Weights of a small GPT-style language model, trained from scratch on English Wikipedia.
Architecture: LayerNorm before each block, learned positions, biases.
Each number is 500 + 50 x the weight over its row's rms, rounded and kept within 0 to 999. Layers, rows and columns count from 0. Numbers have three digits each. The size before them is the row's rms in percent of the matrix's.

# layer 9 attention output (transposed), 512x512, rms 0.14, rows 100-112, columns 256-511
095:533514618554501590542524475440486538600599522532509523546482504536488512434505499470417545455482453457514525615622606377535513607421460511428440500430528481495593453455545569538453633509524447459511502424525399431386495535577544483493570522458479489570433569548513486444505420550531503548496458485505441455437468535437576505556530486439462534468461500483449535469522504505511426459452474514460535521467348481492507469400484573485450546404502519399528437478559545585485534548537464436550471553485563483428521483485500447585440384448396459474437489569438508507524434594498407512386422553438473528578509460511463525521549508519487512600569403395493509476467564437554438551456533527501518433457463517458453565543469553580479538430523500507543485447551436459462429539466466
097:505549443370463533566502469471508569439547514531527530378535572468470447542475389595547552504484403466532453474496557466451540565533526501493523583550532401469453441517538537507527519523550537489468517516498508508476459513433470488518542503447555550431526515478540393503471495541527474571510410487591512483499390506600518498497472449458431518532444500523524558499468468522614489531536538470570543479550518527463483453517541476509457567487528540507534430518551404523513436528457503371581569501537533452582473469489521534513539533476530500467585528504536419488527583515450434472490539431599433437483415505594583506407533460466436490448554552481514518533483494499458453521452416477509512524486444524583540485500533565497412545499622477486430499497460458440370487553483443
096:402505493354517484428570470624546534567469543508496405524505560483497548542443487569444482558480474520500473508515372532489480550509528469512457535462542525524460468446484462541463387441413539581527552473492459473469493591565502421555491456500496471476514424502513495466611490536498469422481421507621520561453440536453494599405515509500492440476517488553463557509511598538462487470520488440405573562488553587535452535418477484519509447472507566512528549521574535452497572521566541544430433486485485526543508478490465522548516554500547430505525569500530549472515536616462534517551457508611543491445456503500511425488522443536488418584522473477522570472446547552495496439523598552520520528491532589490476504526454463545535472550522526519520497455407540499476469534571410
096:502567370468485491512504457517447605473428430571417554497470465552455560472511553496442467530615503497458475438469458474510512545492529543471478560531513466440495527451458544566534421566511390477544448488482522501530505478435447562580520609530489525523495487462506397468460453537477367435474421567498418389537495499541522528424516519477560549475486434470480532558496502461547389457454520459502454527576456524550444522502563548512539488491432416524485481458508500475437512531513395434474497438496452533569520381538515503637447374525504453517416599395477457515501497448398467556521493487478427554521433469583508446526539554495512537506472497509606527550508541423458530594447417521476494532494426465548449414529546433536498394418503427552513454512480490513443562580469529
095:479450454471502487437472467451462494558513513498535496534584432553503479552464548487496583512489487412537458498398500520517499430512467539577478565479527465429566534469569540516531467414500416514562517520444530418511521454531397474493449588592615510471371481432594495564479540505417595499530522410511433486465494475556489506503538525526502523593554505453547526462486571527554557468455531543480462541495504522466597525569512382470489485497391510542561449441526419529532528486454479430591514498536492470507563496546548490523484492447473484518515469423467501433358424510432518467473530551527470477623540485527483437486442421520576423429588451608509437471506504491429519573438448459480482516435534471489460486589473426442527542547550576489539529518427546556593445558408501
089:515518487628567486481487522473454470509500448492437475519469503531574529516527580467494488525477502457506540597454529474564456597625491534471509591529508505562544521445514505578442554485552466534497448507384490423402515483434493511487465420500368499581528563542475517515525549575462499485506438543421534520587484504452509502523536448464455467540519566522600574452490537499481541497552506444481544470440470506508485466575416501470496543476504590585415481436536517417473518466558450464539452459538519521552470430522529451460484478439458460455494499532467562462556415515502479450465552423442490557409547532509495529571543501478483533437475449559518517440587463484489488429388380471562600571492476497465535529480441507515492469517374517510577526520516574562512404503540516
094:533543395558408500462534473465535470431497578489548540474452555456461465503494541483490478547460509620468527477561398511477516559502460452509487539502519483450537470426482442630577649551507445565532558547526554435410494512471535488438411520458500423531483507525569471519513474514509432509429541573482526463500468488447453492532504460434486498496465605479572520439553512431513466460482563514576451516551491543509503420563487419482435481536458568547600516473517501417470406537617542542459551578423452551493524588460507511438437563566483504534407406522495587444557486463497516446547558559494542539522604479515445499567606449433510484507536437476454573578507498417556453488514534521479545510484564528590521520423496543438509502552514446417459491554479480431522437451416526
096:519484499537560475491452483484442484496533592468488499487538470530483437440515533492564524518451518463525501574638506513538554436451436529546439538497520603462399527556409514486562546500523541519540433477484404488499564473413515570510560508469514514490508494468483496534520534443540427460456450525504551440451555441508483464496492461512497447431401552466476536480437449482485492491466490557639489520548542430455398511447544520400521547489544478536439612487512526484566427519415421483522451482582539498403513474522496492513577486527520507487596505475529425445499542532506489477573508504509507417360448390558502566473510452458433508444476411429354509542472482547492420531481508496560507557358518456508493529467588589450540486446437412519557570482520514502496615426391383
095:445583554501382542427518486451464553394439466494490499458432456460445441627381528509574361416444511591480557458447456357482482528470506532541487547429622530512601510595446467554429640510506454499468518469518521500535445572475571502500429434457493548599507589525494506465533391464560553522321480444447367521460501491568523539388480515564496513496486610529371463507584466459465522534499457512450575579551429513448440432481494504473503493505522503594470430510504488645522520450473421492510434486534524457514464463479465522494582493525543512545514539462567524464516484489500548518423543495486498467532491424516510501516510447479475550513459537522477499512493496556483487459493561471573459529445535552547542449572522445545571508508543431553527463490575475448509516513445523
097:608453508483508443414567527537518566455512450494567609498514460556530556505584552453527507417511446425554460551495500476515494485499539454615479449510521494490469490456486484449502566529550520470448461496530462471493641464417477480541434503476464463489562385473560447387510483547476490482467434572524531529487522507443524495457510448493540596586489473546418465415502552479513564502455486491462567563486512526545529508513532495563567434570524416543550539548536474446556650543481589478508492449488470452457484412501486564538554585450492479475577478449450529541496508455469487588568567534457510461335631495496532530498490457509454469429427523464493539536430477620528461445516482604579508439622558556366559540464531539491517563439426446583444499463505553501458393504547526
101:453559511519466577500608478444455499441489561431487395456448446491560616602441500510424552471562472441582549516438450438478443402411515482528476524509455462473578526510564480474556529523451446474404497469459445437417447535477443503568501514439603548483462545515569442505497516483439527546531506471493463481540524528511521500534528532471472482571502421521537552542513510548435514452538482524508418489538520429460513553471569470498558547473527456530472520551454535444551516527540487433460513480436508465486518483517449591549552479429561495553456565589433547586495473569479533497482551488465462575532469527468449569524531420504592354503525484589494546545465506538517497531494501560585485517528531487507480602480452501508468536456457587480511564599495402455467521469495548
095:553590549420421474520538419517405612453510517485546480474520495536530545537440541498544404521519461538467508493488520533563513470467447504502486505529452392473468576530455541496511541382493387490515459470447488637522512549498441574505496529481557516525611486457541478426594415525504444554457461411415542439567464559421490484426480449528491478565567482542532546520463520562488538531470494509468452535547595516545421530486486531500505464537567484472503559475484447579524552577451498558475557562492449383459399524562577570461484465456489550563387455532464503486448537568507577533439491461586483511440600425457440509548515453487445567577529456551514490548432483531536472433500485493478486475538514604564456513504554511527436480520435447474452494508516462423466509510554523
096:517402503517447491479518579559514557453545501562554485559472445470633425518467527468479377555404496461456477586440535536523489497549489433482568498489426485431506520418507482519521575545480450539607528539453475424535504544551518457556486437494508513467527444516578389454513541503447469623551484492511538500430467487480401428528405509592438573576586495574440476532527480489546533448451480452462459540577423442502468501488425418451453519566468437499443503604515504453587442428489531504494623450568409406578543422483507404514510457491444471545514409590524466442541364492536498424557512595482374506547540359623472541536432441472507536477527520588463554484477559519541578425435533543445506401357519507495463510489467521497483468467519520533534529499506505393499441445550514
# layer 9 attention value, 512x512, rms 0.154, rows 101-113, columns 256-511
100:502574499618530481507579512531593512510551503547501522454469488457493470527425466451459598518498472504562464519516436452499463481621502525480475534471451479541576475507542580506475464448566565515547604613483467476431557626464487508503401479498531627490547540498523505513469499537447467564521559443544491456505576467505497360498523458475547525494576467482613494464538491477617523562557560560454489518530593531475458474514530522456475572459589414538543478434531515593438572431419523488588337402463523437465491440578453471458624489483580487509487458506391449436564567489474622487526453592538522533462506534487480532535596508504453479469514520534425506574459587540498484476485562474438499428489480488519539491452472543491527541438463503472457519475500590447480515515418465
099:508558577372569504449498513579477502449526481428540450483583607426551548500403541490580376578461480525531516546478419534523575425550497445400491537470455541490396608478499500514558513508485508433439499426466458454536486497467449444498496479495518491434369391467552539484548389495542573466453490498515458493506474526487502431421509523530524565569529478505526575427481507511551448525537428488489525472503499588513450448540440485476543412552464520446460407469493510498542528568573471547435555429569448537462436517494523554480502468503542556553526583498504493439521471503556515553464482433523485527483500495512534395491518482519590439475452524507465480424555491548521482481536551530516492527516471474478550476531486458533397423534552547520498567514394505593540498485618444
101:540526512489497585557536418470519491484396457527525465512615411561532453487522462560586410568624512497546437422436437500494456400540495534530620501563550518499432567484458507583527463488550530444440531565587478489507558596528471526521468533558427565481553492465548483604411565480379524471611526614552506424471495491473573456502505422429473417550429537501482531501558430476567521388482473461502485487421583554599533433510487456466474451384508430479538535436556445541550478567478407529498541489458512462442429469491573574541489423588564545493480447464494536460484458542474487468518503471459543576511530442504544524502594502501463512492533527500453497455518522448536512514521487593494421500500440465467607484493419484407516560533485541507571452445478511457509495510574551
097:481470483447499546528496458584444538529531537540492465553545481473490549541437480535474527517501495470467473504511480596538544592554447462460522575337512438545546508518411481455446445455476482530518440473548508532610568526502527458499576529526578571579426389529444545492455601514421466523547511460458557427575426541522541472531540462434530506593431562437472592422515536430523550446448549476384455484563565543510528434484533411443490516438489489437537436452543437485488594468399533509570475513474510531486480505481537469560475433377448402516477526435489494496608557474639477393608600450463541450441431472510519629513509455547458504440525559488554518495556448490538586559466472528484449440485531470548631503505441484515546488468543597548478458503435555479559440608429525
090:481525473432527482471519589508531518459462592562523485524587410431459572504528507420529466507503516446462568490526439519473473516447387520524526453493621491471485510445482434489445512549527554521565506474434527526506557519483557574529462529487529516511508424556492463520519528484485568493593546565491562452499418518528497532565472521497534526354498468524522447563540543451561576566461481472523467500553449520488484630447561485507397486503498493506444539526420553545465525512510558560471441598423498487420437508433495470423509521475426548461477525555502544495506443467568433394516507501494439478586460447588524560504437505451525571521528422465538430485486461438563497518406541530490547524625498587410487450579524470490514453578506503527546486511520451445500450511571483
096:461503456444446593437549377499662500515418500565625466438591463477537441475603541470509495500536531582496461484541488512506535502478542515494487482401433484464549539526504494563471539468620478556588502496524523419435455489530534460552570509559428513573450456522454513464498415487649518439505552455589480561503519556480419547429419473532440486392493496471501479472520442458584494408475562567483517531503473477538556470450528486423582538536497502512452516534489470434558487543488510505406548469573490509540504499472507520408533548488551499524464463541444495486568478472511462492507406516489458514551538469480510485511484441599524526560473506506592437493425525446582474466568431442496479483484457517624567389481345538549471438529498512494506502480548510625398423562499463
101:463541504549544505530537539418597428522544463486464491494392549526542538451432483502519566503541556405516395528540582466536527474554435483585527537493566455545468452478522487412427493541516527448476491571427494559429451472427493500463558518482535560518577517510615524496428584497404501547453496483413544504587472432535503446462433477518435555484548413613568493537496519462566446536593572602567557432511479578445464499548439568452510525509568428517479590491574543493542426448506509453514497582485480544415502541560529452497592448539524455568505508534547481583487441453491538548454509517531631460478468573392461463476530433479565530489496573403505504570465470461496503462493472526475553650478457516476502516481508560584555427516496523457554531434453442488556423447569579
097:533506525551499432532596507552458468498525454469503531419500419498395435489563524519612619503514562490446562511428440491498558515531572471408562519487502461510484542495446470511520581530522564508485466556525500439472502595512515597529501480471485506473578488494415557540546543539530573561447507494465452437479443515548455506522472508504410466524448497409443460552488553479503585568453451503564525529518599545462495486479527546488494504518552480500454505475493495572437441507418446483388481461454507495463536433490436552635548430473472550525493536498538506492559501425485476529516500536552461517509449496466603571563619546561579564477489415516519509548515442441468387555554572622432478545457573467422424512511403501558509632569434492497466435546542508469493431469430497
094:526485431458525511532511433424523496511533475515493556528411475524491522588527502433428417439533464548431546519472541403506500427559520515555501491573393537545529477480455480483519465533605476548388540435540429606522519389463505472550537499576551436485460519510477573428573401556628466539568471560488528470452503493496507444515541519508525576499528493529408623437433433508574588586504523465580554410512451532573536546549441443430473533565537501463417600473484571475506404569522415470472523504514397509531493457446483533488390464494494579448545586484460552462591526554467503480485529433489442510542485530445605451504433556477533490450462473478494464497580473548495605537497445449500569389565428500563431522555573591443521432523540511556450497482414506463520501485521489
107:438435498512499489411559482529464502461536522454465535527453534481565556491449519550489450549512533494564499512490460510493469536458470495495491599554484621464472582517590500525484547486525539508536466497477492534563437495560508580442457480455487480481400477572390464450472470495429548500576562508496592537464555554534491482452428597565500472482510534504499579468566510568564530525429490424483494509515455672599423530536537544467552515542586499432523379481409493430522480564505517540422476538566462484524468444561472489520550453486440450449508453492406474459589561476496512431511501506497486493477512514561535512605484562465520494554537505558458499463530452489426517547527510476525491500460496509461551481498491474557464444529511497490502565532490503538535509562439477
106:484559446475469462554500529549443421445500544489499586448446537476484492524469428520464428557394558545533449541418488431533529527500487497609358579565471515529548546527560551514489512527417559558500530517444482441491537445531431425467463510567449502389528490463469494555617480537476498538530460548603511435546558478540568568554483506565472530570441569476513556591518458498464523550531529475524513436519516564476529464502499505472492605546564552525535495478563576523524416559490561505472501509631493463499554495478458497523576490575441549467470422477525441532640597500498490482434496452483552518481482545519469481485555528464442518496521456465445490603507447457571462542495447503546521444497476549427504458475502510562467417468586491504478509444458399569593487473521528
097:490501441488475547407580539539537500577486573478556403502406462571536444524407537530497430524501513506404561519519482409488458417535454566468478373499570564519549475394360497428470521533438413491448497367406511450497543478550489465467588514477482444520495502544437547541497497439468568566582490508424484521520477536557440534441506529506512461406503557438433456488462470498511490536524556515515627480507513485530537473472557410559528448510479590572492550509605542464539503487485603561483514507518517488581472544414453554504557379416465557459401550528521532481617513544443541538552488472529469525507488554547586577519428498516447465442571452534468501563425448549525503527565507536569520486494370570519464541519535432468457440479623476467530529531485480582476478506409491
093:541383587474461411434480480533421452531461519518585476582547557512594381487623456476537502574465427524479458503533508448392490509489472420462558424522480452549588458528458475367448555508522457497462483556529481510572360495541554480504432456414484498548447521536497573510458597523514522528509431431491377451475491446548498560471592480476494520442564543431493473513535450434565557532472499525456534443449556496497445564477499481530481529389550551523554572531497491561434536502510558442508517558477409433523460470525497483559536443483554553486538600554507530471449395587496530533459456412494593446576526532544538477389503457531399418464538552495492395505518547523531518572539503496525471485461588464465436549508516489521473535470442590442398513594593564503499564421536453